python train.py --n_kv_head=7 --norm="layernorm" --positions="learned" --lr=0.00921 --grad_clip=2.0 --decay_shape="linear" --batch_tokens=65536 --doc_mask=true --train_tokens=586300000 --steps=8947 --dataset="wikipedia_en"
Each number is 128 + 24 x the weight over its row's rms, rounded and kept within 0 to 255. Layers, rows and columns count from 0. Numbers have three digits each. The size before them is the row's rms in percent of the matrix's.

# gate: layer 2 MLP gate, 1472x448, rms 0.128, rows 1180-1254, columns 224-279
# up: layer 2 MLP up, 1472x448, rms 0.132, rows 1180-1254, columns 224-279
# down: layer 2 MLP down (transposed), 1472x448, rms 0.111, rows 1180-1254, columns 224-279
gate1180 092:161139161105116154133141139153101122130136157088134126150166103172137105087138135125124122132138155144130111132118102141101126118152147135149112122116124107128114179129
up1180 091:127128119090122171095117142152083143117133130110171140134129088164151122118176136141140106156144136139146117151109165120070120159162133142138178139124144111117099132154
down1180 100:130115135113124153102117142153105131120128179105149132145157115142101116125164166155102124140107135088139084164116126129146113137146124113137115082126116106149137155127
gate1181 099:162127145102106149126156103138118121108143086133156108129151132104115147126115119115114133121118135182132120102070116156107136166086123163128127111118159099138135170133
up1181 096:102149100148157093146117141101099089123143154118141141130069114113127199144137152157095168131110140151103136093112109084139155138097116140121147111157147144141105118155
down1181 097:119145134144149140126151114087160104113112117171100173143152156108106133127122119096144165141075116087095140124075119111090090130141135114098124138111154118122151069175
gate1182 104:177078122124160132136151088169101111139142152139149141135122091122118133147142138117123188160150116109140067155118155108078130146168159087128119135126194166126197084113
up1182 105:102137129108118138123149162137126155117102117046110083118159173122130114109105098143142128100143132131136183088154150144124117106111111133146143135175091057109110166126
down1182 103:147120121098107114139134120108108180092128143113095111172178142085124104109103123136142124139153139150129155142135118173172137101127098155143153160126102090125124120149
gate1183 095:111130149144143144168167159126127116116152153167113126130155129147089146149121110104165131111145096118139164121144120130158138106160119128128097129156123130108115118168
up1183 099:122128117158096073126130147148151101113149136118142128140103117134121145135120120147124126149141132143098114102126144129151119180123208138147139135136152168099100109103
down1183 096:079146089090131133149134138152153102143173134115099144116145137149096118136144128137113107110121097126126120096153138102127090110110144081105156159149179183122125160051
gate1184 101:161116147144109131106150120171121120134177092123181123155123122108129160164106114141095147125118112145135159143116170109086110116144141192131140158153099096124110090177
up1184 104:130120090153112148159081122121176113120131141141143143137094117124130117141152130109153085142056139128135118152144151118151110151108130108116099119167170133078130153117
down1184 102:125091090155107124127125148079171131125081146125112095137139123109113141153155139150166099099117142127125120146177123161117157125106101091140135119103116151117081116136
gate1185 101:098130134115097139168106166105091135107132136130072117126144052120141119117119130154100161143109124136164156108121118095076139129136155119137112125135118120149163123133
up1185 100:104136147130095131139107132124113114102126088155084160108144107140107138131138144114120103139113131103140192141123134097149137124138106122120089130130064145130151136119
down1185 104:128140118141123117099122131126149111157150139138120085093136159079106147128146128097104109092146139094105139136131134109103133116160170152105142135122065137105117103128
gate1186 091:080146129153156113112126110112085135122146142134160098141150131119121136172120136112165116152118129164109153155166131125128103119115139125110131121182159100138139152137
up1186 087:188094136127109147114126147146158103120109093131090117109126132141117097081150112099093126120150087092141112126097159162147151150138120131137149135085093116115103082123
down1186 097:169107098117126141141092116139141146111123120129111144115138106142137104119110143185105112106148124118124144158119133137111174149102092122145153123115118145123131111082
gate1187 105:097093162109086149164138140131104124137132123114132152105151109106111104150138137066089160128138129150144121163113157127092142111188164132107132109130131156113138074102
up1187 104:072131130148148123140131100142148121131154131132173118102162182167121119134127131120157171103077126101093108121106113114130068155156147138113117145141110146105127098185
down1187 104:137114124098113144151133114170108124115151180139144131084125120127106173147088176108133113122097107123143099158062148115113113178125137141116148104133128192166131114161
gate1188 096:086142117112120099126150098095167130073115128147135136120106134126103113110107143087097129126099193181135136101158110177141132113116106140097154100121107165148097101123
up1188 101:181090162119130141126100115157114124172144141117117134140130120091160141134153115156158095103145086088121127128091131130100142117123141127121097168116141078098131181138
down1188 103:093112086120087169153137127164115153116133153091189132166110130140142096118154111156156061146111148154122117111107090138122111126131123121115110118111106130144125135104
gate1189 107:083088132086080138140133169153136126093114139141113117104109098126116112107103128114143146167140160104131131099137135143150134157136135132118122139141125144063134143070
up1189 104:164148136125114115157130111109131121146119125108096147138177145076157148120138145145116129088122117149067172148145147110108130123110158130128142109168164111101137084180
down1189 105:117131136136109134106118146097116133070093146127150110148145163137123151134119106162116123145167166110108096097144166144143139126116119164111128143145112081127097101161
gate1190 094:137118135085127143132123144151089142075114141136139153119128131115125073136144169166174142146125092096077134118102102159164141114148180157134116156098075124124128116134
up1190 092:133122168128141138151103095136120118132136124140114123103134111101139081136105099129127121104128098110124157070143110148075136103091120119137156131115107123155120141101
down1190 097:110116138162140100121116095134164137134145149108119091111142094146141161130165111127113150098137144114122109091102073169111129147104097161106126107171169171149162115111
gate1191 101:118148133130095188109132140132165141102114165144111137129149123106089140151091154128124106143147130116157146133145138109148121094110096115084120158133125103148118110096
up1191 100:126125134161138130146153121128115085185100152069159137172085122190177132150144091109102123109131138104144131104150080135120089092158126148134141141089112132095111112123
down1191 101:105106140103079147142101133107098184144171152075069119152135110092126145089171150100155189140121088115107131129094126143138138146140179148095150105118124104091129138137
gate1192 103:137105149106126120145151114151138152099131099144107129118152133089097145091114135159161103154100102115117152141105146106107151112145145143148126104151129177130152163090
up1192 104:118124110105107087123066127125151120145091137101123125109159129141145163182098099140187211092098093122113148142102163136120115183118161136137097114130094143180149139117
down1192 104:092107093135119106110132139154143130106122116114101112101189118119128149110146099093129158071083105174179101136124117171135136173144114151150106118145133151140171131108
gate1193 105:132093164152126169111133116117141164142124108136156103122153113117112155160116128114130125134154114128119141133108117094123138089154151119162116117158124172119123105127
up1193 108:184155114134116147131106166146188136122134148132104142136149098155075136122088081138133098136108123094158133113095111140153125131129153103153091159127181165162094145112
down1193 102:108108097101104130101092150104164126108157143133147132108144135120118129149077119132096139122129089140158150139103152152129068123114135097142157146101152172146098124107
gate1194 097:116087075119143087092162170110167134112144118156150158161163163095132113111166161106090128147131143111129105124127136114119092117175137170114139059149136140162157110141
up1194 094:107156141145113128146168128126134079161151146109125106113116093185112133113078123075121137081123085190116159170139130188144155166118141111107123118147124124133135141140
down1194 098:037105135111141177145192110129157130112109079114150132090117159165117128125104114088148151114128155140128152145090130134158129093105169137114094118127106102111140138172
gate1195 091:133157111124142127138151146077163131149139126113138154140126135132138097116152132094135152152128136173107130119160082145138122094138094118125133139131130137119103144151
up1195 090:180134139126122136164146135125114138136131157071167120120170115110130111117156147106123125170105166140106138119146127138132112138162101092156124113124103131084139123149
down1195 098:081103141104126122133125150090139181186140113104149122145107117149117101162175190116148132110119113165161143109143067158144112127140097177163144119109162144108107140136
gate1196 097:133124141114136090148126185153174110172120112110130119120143112096108083127076100124121098117104119130102132122140079127092147124120140107119112111178073141121183096130
up1196 107:148144118109132103125102159137128125132113136135121136121147146142115134153104151118113152137065109136104136122125101151129155115109136159141091114149097142150182103072
down1196 102:121106157090085074140122114101170134163113106130116125105141137151120138158109132103143143147114134114154098155119116139097162132105136154135135137142167160143152130133
gate1197 101:131129139099113134136118147118096079092152095128139142122146118104100129150142145105121143120132158107087145122135141136115124137123105131100131099120107109132132138121
up1197 098:197115090135136141127133148138128183137147126109142120106144111138142149110149136115116143133124117144125113158117176145124130094132140159137122136155163085149116095131
down1197 098:167133132130125136151091124141153130134149121118123124097148155106149114092142102140130129169146080098110107090144135145122142111120133130129109158104142122126110066094
gate1198 105:147145119112098124176152137154168131161112131174109127128125154149098127121109153110118162148106106130130123109096129100137136187156101110123094135135121138125118109149
up1198 108:118087165078140134094141149105070070111133120128137151123132160101161119105127126110115120173133145098136153137113154134122127103152096083166157113123112136092146124159
down1198 104:162132124142120142081172112114115140170140184103118142107145128099151162158112139158131122138116152113159117127092085068110135129110126105123132123144153128141122145133
gate1199 101:155175131118140157121161116109092118120171136164150134088110142127131126148132083091168125094152156150135108085121153111160138164136170125161117107160125145134139099115
up1199 097:150134128118168104100149138132127126142130126181134141087118130152092154155154114144150150150102155108128111114111112145135109118147091141138156124092152076124134133104
down1199 094:158124146069124112112147144117138124108115173143134168099117127129194103106115141124147123109091111143153114147120118129099157139115073121162108100122094113149110155129
gate1200 101:157124135134095138103102126087112149098123133151137159130107098148148181124148151132145132150108154085127117135160097145162116152135167067181116120131126129126153108131
up1200 100:137113128164111073097128175134112164111127111137083158150130172172141160141155124141135089142129114108142132151097126137156153148171122106175152127108143160090126071150
down1200 099:144083150155064119101129144115099124098120154152119165143182114088127149160172126140124155099118139146104130094128132128136105166107153079163126129134115133086132141142
gate1201 098:121133165088157135165119092192138136103124104139179122148152125098136123123127092154100120114160129152116132090105133152121101162118139155165114140134143161143127134171
up1201 105:144116129060113123147084114157133097125112125108143114148117083087108117113116107114122096146160138108153107126129139134155101103133111113156150138164140123102078144136
down1201 106:147118121056101127162123118156171115124200128112141116149143124129147108128072144166100122125154149161130110116139130117159147094126087120169108074166124108179115139103
gate1202 098:109110170115127142141103187120107125142138113151082134102112112119135096161128135147159148172147128131132113158127097119107152116108134148116164150119152102118159107134
up1202 105:183116124130133140105145122146107145134104146145135125121172150118165113125124127093113136091147128130178119155124122135114142088115125164154130121119091133145127102125
down1202 098:141199111142117125101134093127128161150131093092125121094133085121098110122137132109158142137129125161098140120120152077128109127128132107132102149134121111148127130112
gate1203 106:118141135167102146135151150078150166151163124121095160121142148109129134126098148150148145108111137133124119120106118141136153079129122113126145108128097080113137181107
up1203 105:124115105180128152102153134150159100078080153098160109172137137133133126118127099102141142140154119113150137122105161127114193150135156126095144125103127126117154119108
down1203 104:109094069101134148171096122160123106124115111126184131115152172173118121131127149123098155139131107099146128149138160129137154142114138129151114115112145120140142095147
gate1204 105:122120124149187102115173104104147134155138139133146093108088083135115108120104144133133129162144078114109157115154128148199101140166135097126135116151114137161191091066
up1204 108:111112119161146099112146116101172122154152136105124123135111099092083127146122149171150154127130131109124161119161125120178158164158123122152126127172123141186163123084
down1204 099:124109152134138074114117116142156078091141102149110139118126129122123096114167135123128129119170105114094143119104126086137157124142098138148100165153127162159180132076
gate1205 097:098156161149149158115125113125073143128123123085139124142172156081128158140100147102152135077134121144114128134141112126126140146141153142133155137121131136128145141145
up1205 095:104147134148105115134147160162140145119107144106107167145108120158098147120120101132106138117118114123147090134156150135076132109109136127152128084138098102134117114158
down1205 097:092138119133076113134109156123107108092092168151129154109139121148093145166182111108134124099101098131129165158136143133098121153143068131098094113113115093081140137122
gate1206 100:101106121140151105154134139101140185083149143128161130112121115169104095110122108100140200128116116137115172100150109110130161151122182107146112148138116113115144131090
up1206 115:141124106146106146137113116094075114077149069109142131144140116138084143148116111145116130091132162113170166130174115119135162143106151115127119148126109125123111128119
down1206 102:172106116102097163165113190181115123111132148135109127122156159105135120127105129131161112166150111115123124119103133128125104177131142115126126145138112143154140146116
gate1207 103:133165119079093104151157128130127160119130133146132095161117112127151130089152138129129130112155096135111127145136081103094149135123188128106163178176119129107101130098
up1207 101:141162119103116139127138103133131147129132102143114130179106133137132165107139167118124125109132128149114132123125107126102136119113189162122148127169118126112122116065
down1207 100:144126165158129120162100096143145138151098150161153113118127166152127136153142155134105139082118093123088101124146139118125126107099200098130113129131134138132071119079
gate1208 107:121124100148130105116136117148150090132112130172134117136111145131136095077102106107128137131159153112117132102148140116095149120114093114137119148153066178183128104134
up1208 103:140123093120170104102138163146083123088114096133143110134141117120121155137160126110051134082126118130113170111106113183112107097143121128110118097128107142098148163116
down1208 101:143176117099106138116150073109098141141117183126143123165166135136121131138132131121130130131182129112152176144104156105120119128120155148180163102147111139169118171123
gate1209 103:140184117143136103102155122037145102154122136101158084129141101043131151138118143132134120106112152143181149109103122146122137127104111124115116095116123129133129142121
up1209 108:086124114174124115125097161133109150127139104117110159131124126109134136050126165079108119077117124143121084089106211111121097130098159101164120157133157148119147126116
down1209 106:122140124146160145118129113147120152129147114192147119144124104129122152130110124095154168111077135136105109077104198137112118152129164118137113144158132144134130112135
gate1210 097:115126097129120114118139125136132129129083148149138123135157162146125162113150094113118086152087114134082128135068153131115137101090071114107138115144131117108175144106
up1210 101:129132153142131139121126136085141119125154135101113150102106088107136094091102149134135165103163105133121124126135101143140108157085176132130101146146138094163121165149
down1210 103:102146079101142128096078136111110189165120093121109087077090157113140104104108148148177133103150105124133152164158127168130096132143163121155158140097147090156109111135
gate1211 099:126119126099137077139127115118130059087113147163150094142118111150125073108162138153125146131115104134099095112130132125131134157132164149066094094165128141143119176158
up1211 104:135155172140102124129166161157138154121126092123103102146146145188158119132130150125136137109130161155094172159157108123157144102171132133070138070132144152127149093145
down1211 105:126140142102101105117134142137147141138147161182127126143172166137094091115111163103104156109166130086155118173130123138100113112114113171122186101110151093122145088107
gate1212 101:078133090122126119147146164156128144131187100137103095131139125096107147112110118124140162155108117122145098092115160114128125125107170175121108157140144105175190151139
up1212 099:118123147174180130126095135105136141096130150145101105087146122131126098152135133135134123130107128130132148092108102117091120112150149102151124108136111108118131101135
down1212 102:122161159142134154149112112109174133129114121139121137136171103122157128150092096085155128092132158114142134125163071111095103163143114115154114109121160124092155137118
gate1213 108:131150129136145165118119114095172137161166115153149111103109133134136122120113156125148111118173116116130101131079123149105135091113160100138162162119122123118151116155
up1213 102:149120147085109139132091101111158168160118164121124113114170101175124123115129147144096134127125149159142137099136097097142166146109165118142138105060133130130092133096
down1213 100:122097095131143111112081143117139176138128133122107112146100116139135119139112117133094125113093117170100091158141106110123113139103146155138107121096149126149167105104
gate1214 095:150170086099157133145147124135173129141158116112133095100130099129137138146109159086154130094142148140114111103122093109158127141148123151138153143140096110150086121121
up1214 087:104113126150084105134122114120091149102133130172154122158086119129115112120112117179101159130122110086139132121122166151077087096105110122108127120123175132126187075134
down1214 095:169106130148127096137156120146085116129099156147113145164124127143150077130119101139140146158100172127118109136128159107141109084153091120131087141137125177097142075159
gate1215 094:115154105147136133133118148141153111113143123129117103151099136102152107091140134146100151099174155124120121059149159119102159140143157150148149110150142149131117148123
up1215 090:118131135138138155132118158151095152154111092146120157098160140130077152159134107141156150159135133128109143133136156145139085147101116139098115105127133107084155081130
down1215 095:118129123124104150134153161152119109114094145152129148086143160150136104094157088134111164129157133158075145143146149085122165128129132127119134144141171146136117146140
gate1216 103:128120106140123123156161112085103167096187123161157140126113120106129140102124121151104117065118149158142095119139133159141122124101118129158138139183155134131160145131
up1216 102:116125098163129143087157166124141129150146131108135104109145072137117106155153147126165122109106129100129142127099124100132109117157127130115110126114144099129158146112
down1216 104:140096161134168112142133150110162129139105120124138095116106154119171121127130120130125167090096118092126107167133150153144094153085084118132108145159127143101103111179
gate1217 103:110105150128127138129167153162137095128113099110092125143185133115102138121092141144173092120121126116154126168082150166151125143102128107134105158118193112138145114144
up1217 120:130108110141090106133182097131162131129115153128109127135154098139124175073109135105149156120131139084084137135138133105138115141135136141146143153141161154132095096182
down1217 106:080135115142115139155134129145141123158075132138149117120098109120141174136161183153135133137120153115156134160120124133094137123120121147122150123123074122139162163155
gate1218 096:159097119133091144149146107121098113132073096136123159128125141093112125146137116120101150101176121162147135132117144099123162141155124090047148095139112125131185155126
up1218 098:105098171082087127125128117152132140082122162066131126142114093125092172100141153143078132123159098132115105057146165149129128128150128141136106143105141089145136119143
down1218 100:077175100138085134114144169125145139118147128122124156115161134135146078127116099119138166121150124126138107083147156142137109117118149113150118140140171125135181085157
gate1219 103:138163131216125138139132135131129108167161139121109097137102131111152120113156150130153119138144108180139123157063139139111132124177187153191160097135118110143130138118
up1219 101:153107095137133175100156133144131162146121163086128161154105121136118116128168111153151132119139120180138168152071140105100109112159177130157162112158095089084151117173
down1219 100:172175190170146130117181152162116167103127117089098120168111142116142108126196107125115132112166097100111146134084114127114114118149212135141123064130119144152125104097
gate1220 102:119084132105131124118111112083120100101137163092159107125155159146097143159101111139157108159160118162135105108139169146117100129124141110159119162156111111106133169108
up1220 088:124134126097151134145168128135132111130202142130106149147107130119098065137127108130104143089134150116131135160096079144135127101099126132139148117134132149124132173099
down1220 095:132147126132166068129149154108110145147150111110131130139148116126175108124086139145131118155089143172131094129107106110139079099078115101142112139131139136115138138111
gate1221 088:191108124079153137139169114113145163106107114105124138133096114128152157079133145134104091111125106129158135070132094132135141125085160096100171093102150107124111137122
up1221 085:133111151089112140145142108143135126128139111119113123106115118125149170133115129103111062105129112126157132076162070160154158133128147089073127128114145114131108151150
down1221 089:089158095160138119096129135087143107103106147159152115130103159113141127157092167128093127130138117154138118099100103148141106130105143140161110125113151113087139136087
gate1222 102:118111131105110099141147134057133149101117142124104157157153133132107126153152123186107084128107144139143114113102107115092130155137151155139127137138125128122128126137
up1222 108:134116105113139138129121113121125060104096115093168111169109134101156130106172166147071120061151113125151106148126150133145159125118132106073173076099121141152122162133
down1222 110:188150156116124148148119132156136124158118084117122120089107121167128119112103156132172168171146134150070152134109120111147109132129099120135148129134131151139149143099
gate1223 096:142073096135085142134129106121141090128180113148121120128116081160103106129153123141149167120123163119138090106130053112144141157130108129150134141136123141131121114125
up1223 090:130173149094142108109107144115118157148066146123090109100113168095162115103092155086101095122146074120135150167123206145111119104137144113077153165125119110150116166155
down1223 099:140148136086163140136152151118142130137092125155131141140111144084106119140108147125098096145130133167099182110148152167098148147123145126104127140142136160116152132171
gate1224 104:167111094103145116122145131150102133133143133106111154147150142122091118116088162119125144167118100140118124120121104132141137098117141163132139172129164104091089159134
up1224 102:146137126121160155096107113089163131102156122180162079124138128170151142107124143120143126136092164105140178153132128131153095092156123073166147098103125096130131087139
down1224 106:159121124099152159126076118145140105116129118112125145122104122163132135086153115129109098145141139091128125154156132094123125114156113151143170097147141125124126163113
gate1225 105:116104122162109123152173166136088136130118135146133127099099133127091118138152130170092133086192059118159123129096104151145136134159125127118154152159111120141133132115
up1225 099:161122130143074112153128100125140176108124137126109121133147133094156119145150130127135175135144114110103126068107142131119171118093089159137119136173154139133117163170
down1225 103:082114151126103105125114109141140163157160169126098097121126119113145125166132112117115124065139112129127098072117120078085141126110088127180130086141161118131091162146
gate1226 101:101096122105129107183138135131116103125119145127104159124168176151118112145157144087134135128141109127098123187150110080103153099124106149093129150109151138135137126112
up1226 096:118125124154129110146118145133137124123171126129134120131094103129106168177091153169140140126124112103132110082100136171098093129151113123126118115101111107113081140132
down1226 098:120120154112144181161144111134111131132159121152144067139098115129134162087118169136145131131113129138155137141112121178118165157093151108141158125115106113148126147136
gate1227 100:109096146100152174116110179145136120112170120093136169105124137096112124173119159131142122154156120104166139064108162166092126115152129124124139120119114154165120128105
up1227 096:161159145155105075128150088097134126169099156176122082150115109151135145089134140105139125120134155127106110173146093137127112104103153098141151120120124128121082117145
down1227 099:130133134151074099106136120143117148126167079180135101149134114180132139146139123129127141134110122169106103162129125134107153090120168158107104127157116116092120158185
gate1228 104:127125128143124094129125121155134143148136118158092146104127129118104191062105097112128125142122132180115130123122099089111171130109134111171149122127160125197138114128
up1228 094:135144093195121093120144183178118096152097178163089098138127109113095090109097098107098130151162107182083159118119128159193109127125093112113137112133156136125115106121
down1228 098:148107149129142134138080116121128107145150124147089122090097138118123191120146083109135152091151149131147128125094145128125109116113098117171117092106123085142135152099
gate1229 096:142081144114131112128105093135124136132115095158167097127142131082130095097130148160096135163149137151122068143134147150163126126136119096111119117155141118131138155165
up1229 098:134152153150130118100163132138127107062143117171176132124114144097095115121124143170135116138165097113119062124110150152138144110134109073113122143149133130168117142133
down1229 102:169134140128159078102141145103158108172128126167140132103118164129123147143069129149117112101120116142100143101102118144160110142133136135151128112143116147122097085116
gate1230 100:112114083122138133115107120114170086097130096130146089107137129115076093112117127127169132105098126119137096084142139090149160146146141105144092118120139134151142134163
up1230 097:092120106125117103103130135127187127100159096139145112087131123095073100117139126150158135135112128137101115115165151107156174182125138104113078120130136106117115127149
down1230 100:099123129129102114126096145165143119125124122124127126119143133156143181161143100111139130124140112149107110127123176098107137134134124137150101132105155109150143151092
gate1231 101:136175117138139155156147119124122154137166140113115179112122112067152147163152133127085133127193078143121143133082134170117121112170105146111136091120107097098118103101
up1231 102:154123119121135080122116152143118136167126114141119086128117122115125116116106167119111141123207164121089139170104149113087092170142126070100114116130142097105140157145
down1231 104:122187073120151136156143160122118132158175179108089129088103200089163134115113108112132124127121120131153120181120121150122088105170151139098120135135150095114125146155
gate1232 098:168128120115167184139107088148104152079119127115143156104126114150098100135110121150109149135124159110167136120110170150122114129183149117166141162086093123147136122132
up1232 099:153121099116119111105141125122154156174104115152140121148117118128116127132161094108117131142103163124154086143143144144173079143137100120126136097136114179130128117076
down1232 102:175151111112126130138105125168131128153135141119135125127151120158122089163144111170120123120163146110144140166139144157119118167142095122120138113136128143131117120146
gate1233 114:112108127131156122090087155145083163129134154173117138144106144108091102123138116125178147103139134107134174155132099134147154142077173115106171115144073160117134125172
up1233 125:135111171113117146157151115100151087138123097116115127129172100131149129146104159114104123123125143182153120122129136129139105152163077129135112129105161140171087119128
down1233 111:117096138084126087159117119144170129139108174107134082089072132180155137139157131171109091139141115119130143123111127111159137159113154162103098113141104128132086112136
gate1234 100:116146099138180126130132111155108101073133114156088094112149138145125130098118144113119126120167104119127147142133125146128071135142158113122146168151128123135144141099
up1234 097:131149144146095123147183123159143092152165168115093087112130097143087132138099134123108138108136136116135156096122106142074135135163084136104132126119100142109127121120
down1234 098:142125156165136129088162132125100118124121108125104126163133121151097137113113148142112143133132147176137132135123162160127130166091120179134134133139123127094076140137
gate1235 094:156122190143130159147096141111129107160139091120124094131158119119101093117105125145163111173160133114141115147164100129166116119102157153156158138176091134095160126151
up1235 087:152150114133144173130165136122082156132088048116091170106111163101146093158095145156118148119143141155093088057110126148139138104102144151133161124134166117089113140103
down1235 097:171120144135100148119164159139098110137162145104136118137095129092117097140110102140141150117151173101106104140119160126097129088124163191167124134134152127103101123090
gate1236 103:094087143127113128112129113139085121111101114143154104107091107102144085098144133152096149143130109116134121107103114115130138155138170145113088113118175118117208135091
up1236 101:129113141131133108110098097125111151132111114123182132088123110141134133095096102132109167144172111109128104111121075131116128123135170140127085119136159155155200142099
down1236 102:115101159140144095112126101159141141112092112100143131142084091095129138144146109127167123138171145144134108098167093129128152116105184129114153144148120132133122154135
gate1237 098:102135167138165137094150163126129132107134136135146126152094146167127140108193139126149145147128163136113130084162113140154128132145139124127127097145138060123102121113
up1237 095:146096084099113110120133106117139119119092119136116142098118090121156096090100094133116102093152099145112151133127161141082119129117161145130133124154111139139134172139
down1237 099:106138091132112150127104131186129115108150124118142114161122077134163130128115124143108102159119106125126160162135155113176136111129136111122113099137148151109141144126
gate1238 099:147138179113132149164127146134133113091121113127138128154140107125136122107132135129107137144165119137124122165161082131129138178143114155131160142126127127131137098126
up1238 100:134107132127168158129112099120130150125120119140114113105086109151143128080156102133092128098103132126137133141108133143137116135113129087130127115145130081103112099099
down1238 096:101077102132123131152128116123089131149138156145110145117148157159132141160109122092159118065106148164150127138120106123132169138126119143082169124125117140123132126156
gate1239 102:110082129161147103112076114103119103124166124131148104122134107119167105140101101133145112165140091161110127138088111091116176148105131157128132097138124148109109119145
up1239 096:103083107112110110121086130126112087109168168119108116128172095131145126142111105138123117163128110144105122101129137110108144163133133175126110110133119148143106144152
down1239 097:127146142121127097119121127094126127121156111088118096127196108100167140116107112157168116103124130121102146154077144124112112123119125135146125120113113121171145155130
gate1240 097:125131126168171074155138143112105118138107165107094110124106124117175101170147099091149170124115122131083158084134089134159158116145140147116092140053169129136102119096
up1240 099:147114147107109149102102081130106136137132126141139162190136089132118136077124161159134120130141134119168132148108184142099096113121123153159150123195083130149139139144
down1240 097:110090143100096183125101147142080144125144090122140140136128125126118157109121081129106122105114114159133107122126084139165130111113117124135147134120103110135154103113
gate1241 102:111114118072162135129112148083136130118148087134110110098110155100089081134120171138130090118165123119163158142134135108140103133159152146101122124102160122131130126124
up1241 102:106076130122101115138097163142077160117105089146182134133132148128148128140128134133131107105125128119123121118142084135148140153111164159152133124165122086167143103145
down1241 099:158119157089106093132131148128152174128098106131118199116141137132131091107120120163126132074133100113112139124138120104082158129131073152145105124144156084130149139078
gate1242 100:141080135117135107133099164145119104116114121143096118146116120110095128118125102153102124097133123141106137100139139120128108117153119147124087139105119111155142141131
up1242 093:108114158144118107077120124148134159132100162133114101134116113117107102113159079155112117134128091153113131145155134152117109109179124137105085167159143117112138115109
down1242 098:079162106109127108123124123124150075144106130165124119149100132150143136119118127181087099126117151136110137115155085067139106104134099154135090144129072089138106109146
gate1243 104:126116129120102161110152154120096123090154078112137080162125156117151094150151126150123094136137106123112137110130162158128147135149137111123134150122130114140084135147
up1243 115:128133126127115102163136174153157100195147102137089102096145151145153107138132114120093133144152133159127137117097109183146121113168112101127136140092135136123175138151
down1243 110:177158118135119111131117124138135132115123149145102070172097111126154176111150133163120104098094137086130147167097163113140158131116118131140154116093108134129147082123
gate1244 096:131138125142135099143066089148128100102133114158121133119113078091095122111162129096118132116128140123114123124144098093155143099156129102151150130138156161130074124117
up1244 103:112109141121114117150111185108164120095140169123162112107140086126125174125160123121141107132087180091142064120195078114111129136136132102126108158121160106080110097149
down1244 099:112140128143151117111113144134112149137139148151145110128139119142090120134086126142106129094147127135124134142100131065110143092150146111147149079129162129147136119110
gate1245 104:088170103172128142117123138141153156166146147086136128112139161133111119139132145108158096175125122141143129077109117128095122155107112099131151144122159069134102085124
up1245 097:148096110111101100156129148125130118145100134131108093111109091152148160085110163124088126123153130116092144181184115145115152166132130122128108107133143127151129158138
down1245 101:147128108126114140125156148126141128114164116124118117147097122160105108136132137152139093162144147139118175117140096146152091119152116109120106081138129178160152137123
gate1246 104:117145123154095145165082109113113125115115147125158119180128107098134159155137153137125129133150152150122150169142113127163123197142133119143123165142156099104106118117
up1246 104:141099128104134109128178131139084146099111102105069143130114151124083144142137120152137114113126133094110165105131098129169092132120096111130133137159105147156178140128
down1246 100:136055103127126177106183111131114152153134116171161166143138159123103108122095140157096139136132131113107085138143115114124126061121153114090157132114123104127102152129
gate1247 099:155093131116110167148090117145102136113126088127148102122121142113117111120163092136174098112123134116114136104114104119155145126119126114113138173184107144144165083145
up1247 098:138148126140139109119128088145171076179124138160129109162134145162112148100089140141052116114101106141148102119116125108090140120130108121158127108112139079143119144124
down1247 101:174123111134154152116103136114167132107110152115162119167117091150131135058113117141120137115092129129122108170183099124184124127122120118134111172138096099169115127188
gate1248 101:132122121149138144115172135117120138142108149132174138116114166127159108145095099136164139109118173127097127156113144109123115129142125128128128153135088133142129124144
up1248 101:169111152137132131097186099102111133139125108127122127135109141123136148080107103112161130138112177137136144142157145121127136137147144138128117108149091110144120095122
down1248 102:105141105130162167068104104125106095108132118157136148142099146143109110142148139165112138094170129093087132090121139121084106106109152105128152112119114111147095155135
gate1249 105:105115177177139155134160105144132163057144128151150115131184163079126122106131138120151089169125128130048159118133145166154145145132127142125110097157098113140124160134
up1249 100:125130155089131130104123141095123127098138098117091146131104128099185179159144111113095140132154071113144114102147172107149089106141182129098089095113118160093128126108
down1249 101:129156123128126071106148060116101108144160109125093138076106180113127137144137138119123167160152111097133100152123102092107159145137113127132161127152119145103117148126
gate1250 104:120154144113130153152144154148129149105146143088094153128117133145159110139151126100075136111135104120125165083143130083097128137130129140133145135100121115109153155149
up1250 101:144097130127092126157153157081077121115112121156182077145143136116095137147145058117149148141161154160152092119117113141124118114099119105152120135147108145137079168133
down1250 104:138138107087150152116109125144140086116103074129119088135124145135156094123138117139112119090136156138102162104119161116130141145134134141132126111153177131151074102107
gate1251 099:134117125151141110100103160133055111110149133088153102137136102169143115112142168158173105138118140128112146113159127109176131127123128112118098109106183110181187105157
up1251 093:110110073138141113130137102079147098155109129164099149120099137120121101107090130080132160150155121106148139152102139135136133145157139130132150130155120072126117143132
down1251 096:146091061152130142140155123115163115105115115146133099193123090122163150088103121114135150106149149141119114144102123122108162195144158151119182125118150118110158160158
gate1252 097:147100175104176140125123134139144153121120142162121118184116169138145095139127118119158155230101107129147109130108110133141140174119157188135102128112134159130122100180
up1252 100:139116117112206142109124118135154113113115147171148124184170139116146104091118135128147170114112110067147111072140102121143117161094154146141101137129123087177105134138
down1252 099:126084117136135127124124098105143159115140131156134138129091107151140097101166116147114142121121161140092121138112105098133172120132109135095116140158076125105125126122
gate1253 096:117130131129118114135111149141130140122116148180158123169188151111114141146144103124157135142118130125142106119103126115134075135184115142170133131163138145129158142146
up1253 086:117115147164131180139117161118092120174113144117110135128148132174080160120122140086168128145123103091172156101187097108137152120146145131097160095150113109118128172158
down1253 094:150125124130124126150105129139089146135166111162158146127200108140088128152090126121083121168165055098115151129154112123144123110084139138084102103138159150124113135138
gate1254 100:134154122107144152125168143091149099144141075106111100135120136129094119151124118166124121127110116149142130127153096104135163120103150131108108122148205130123091121156
up1254 095:114125135070151109095149141111120157106115149105114150102086114150089151185138093131127134170106173192134156106119126134120156151115107151148108126113149110137153110164
down1254 096:114147139151126130095160126123104160132076121109125086115108125178108095114128127101165132148161126098126130173173131157131135109118102116141121121114138128127152130111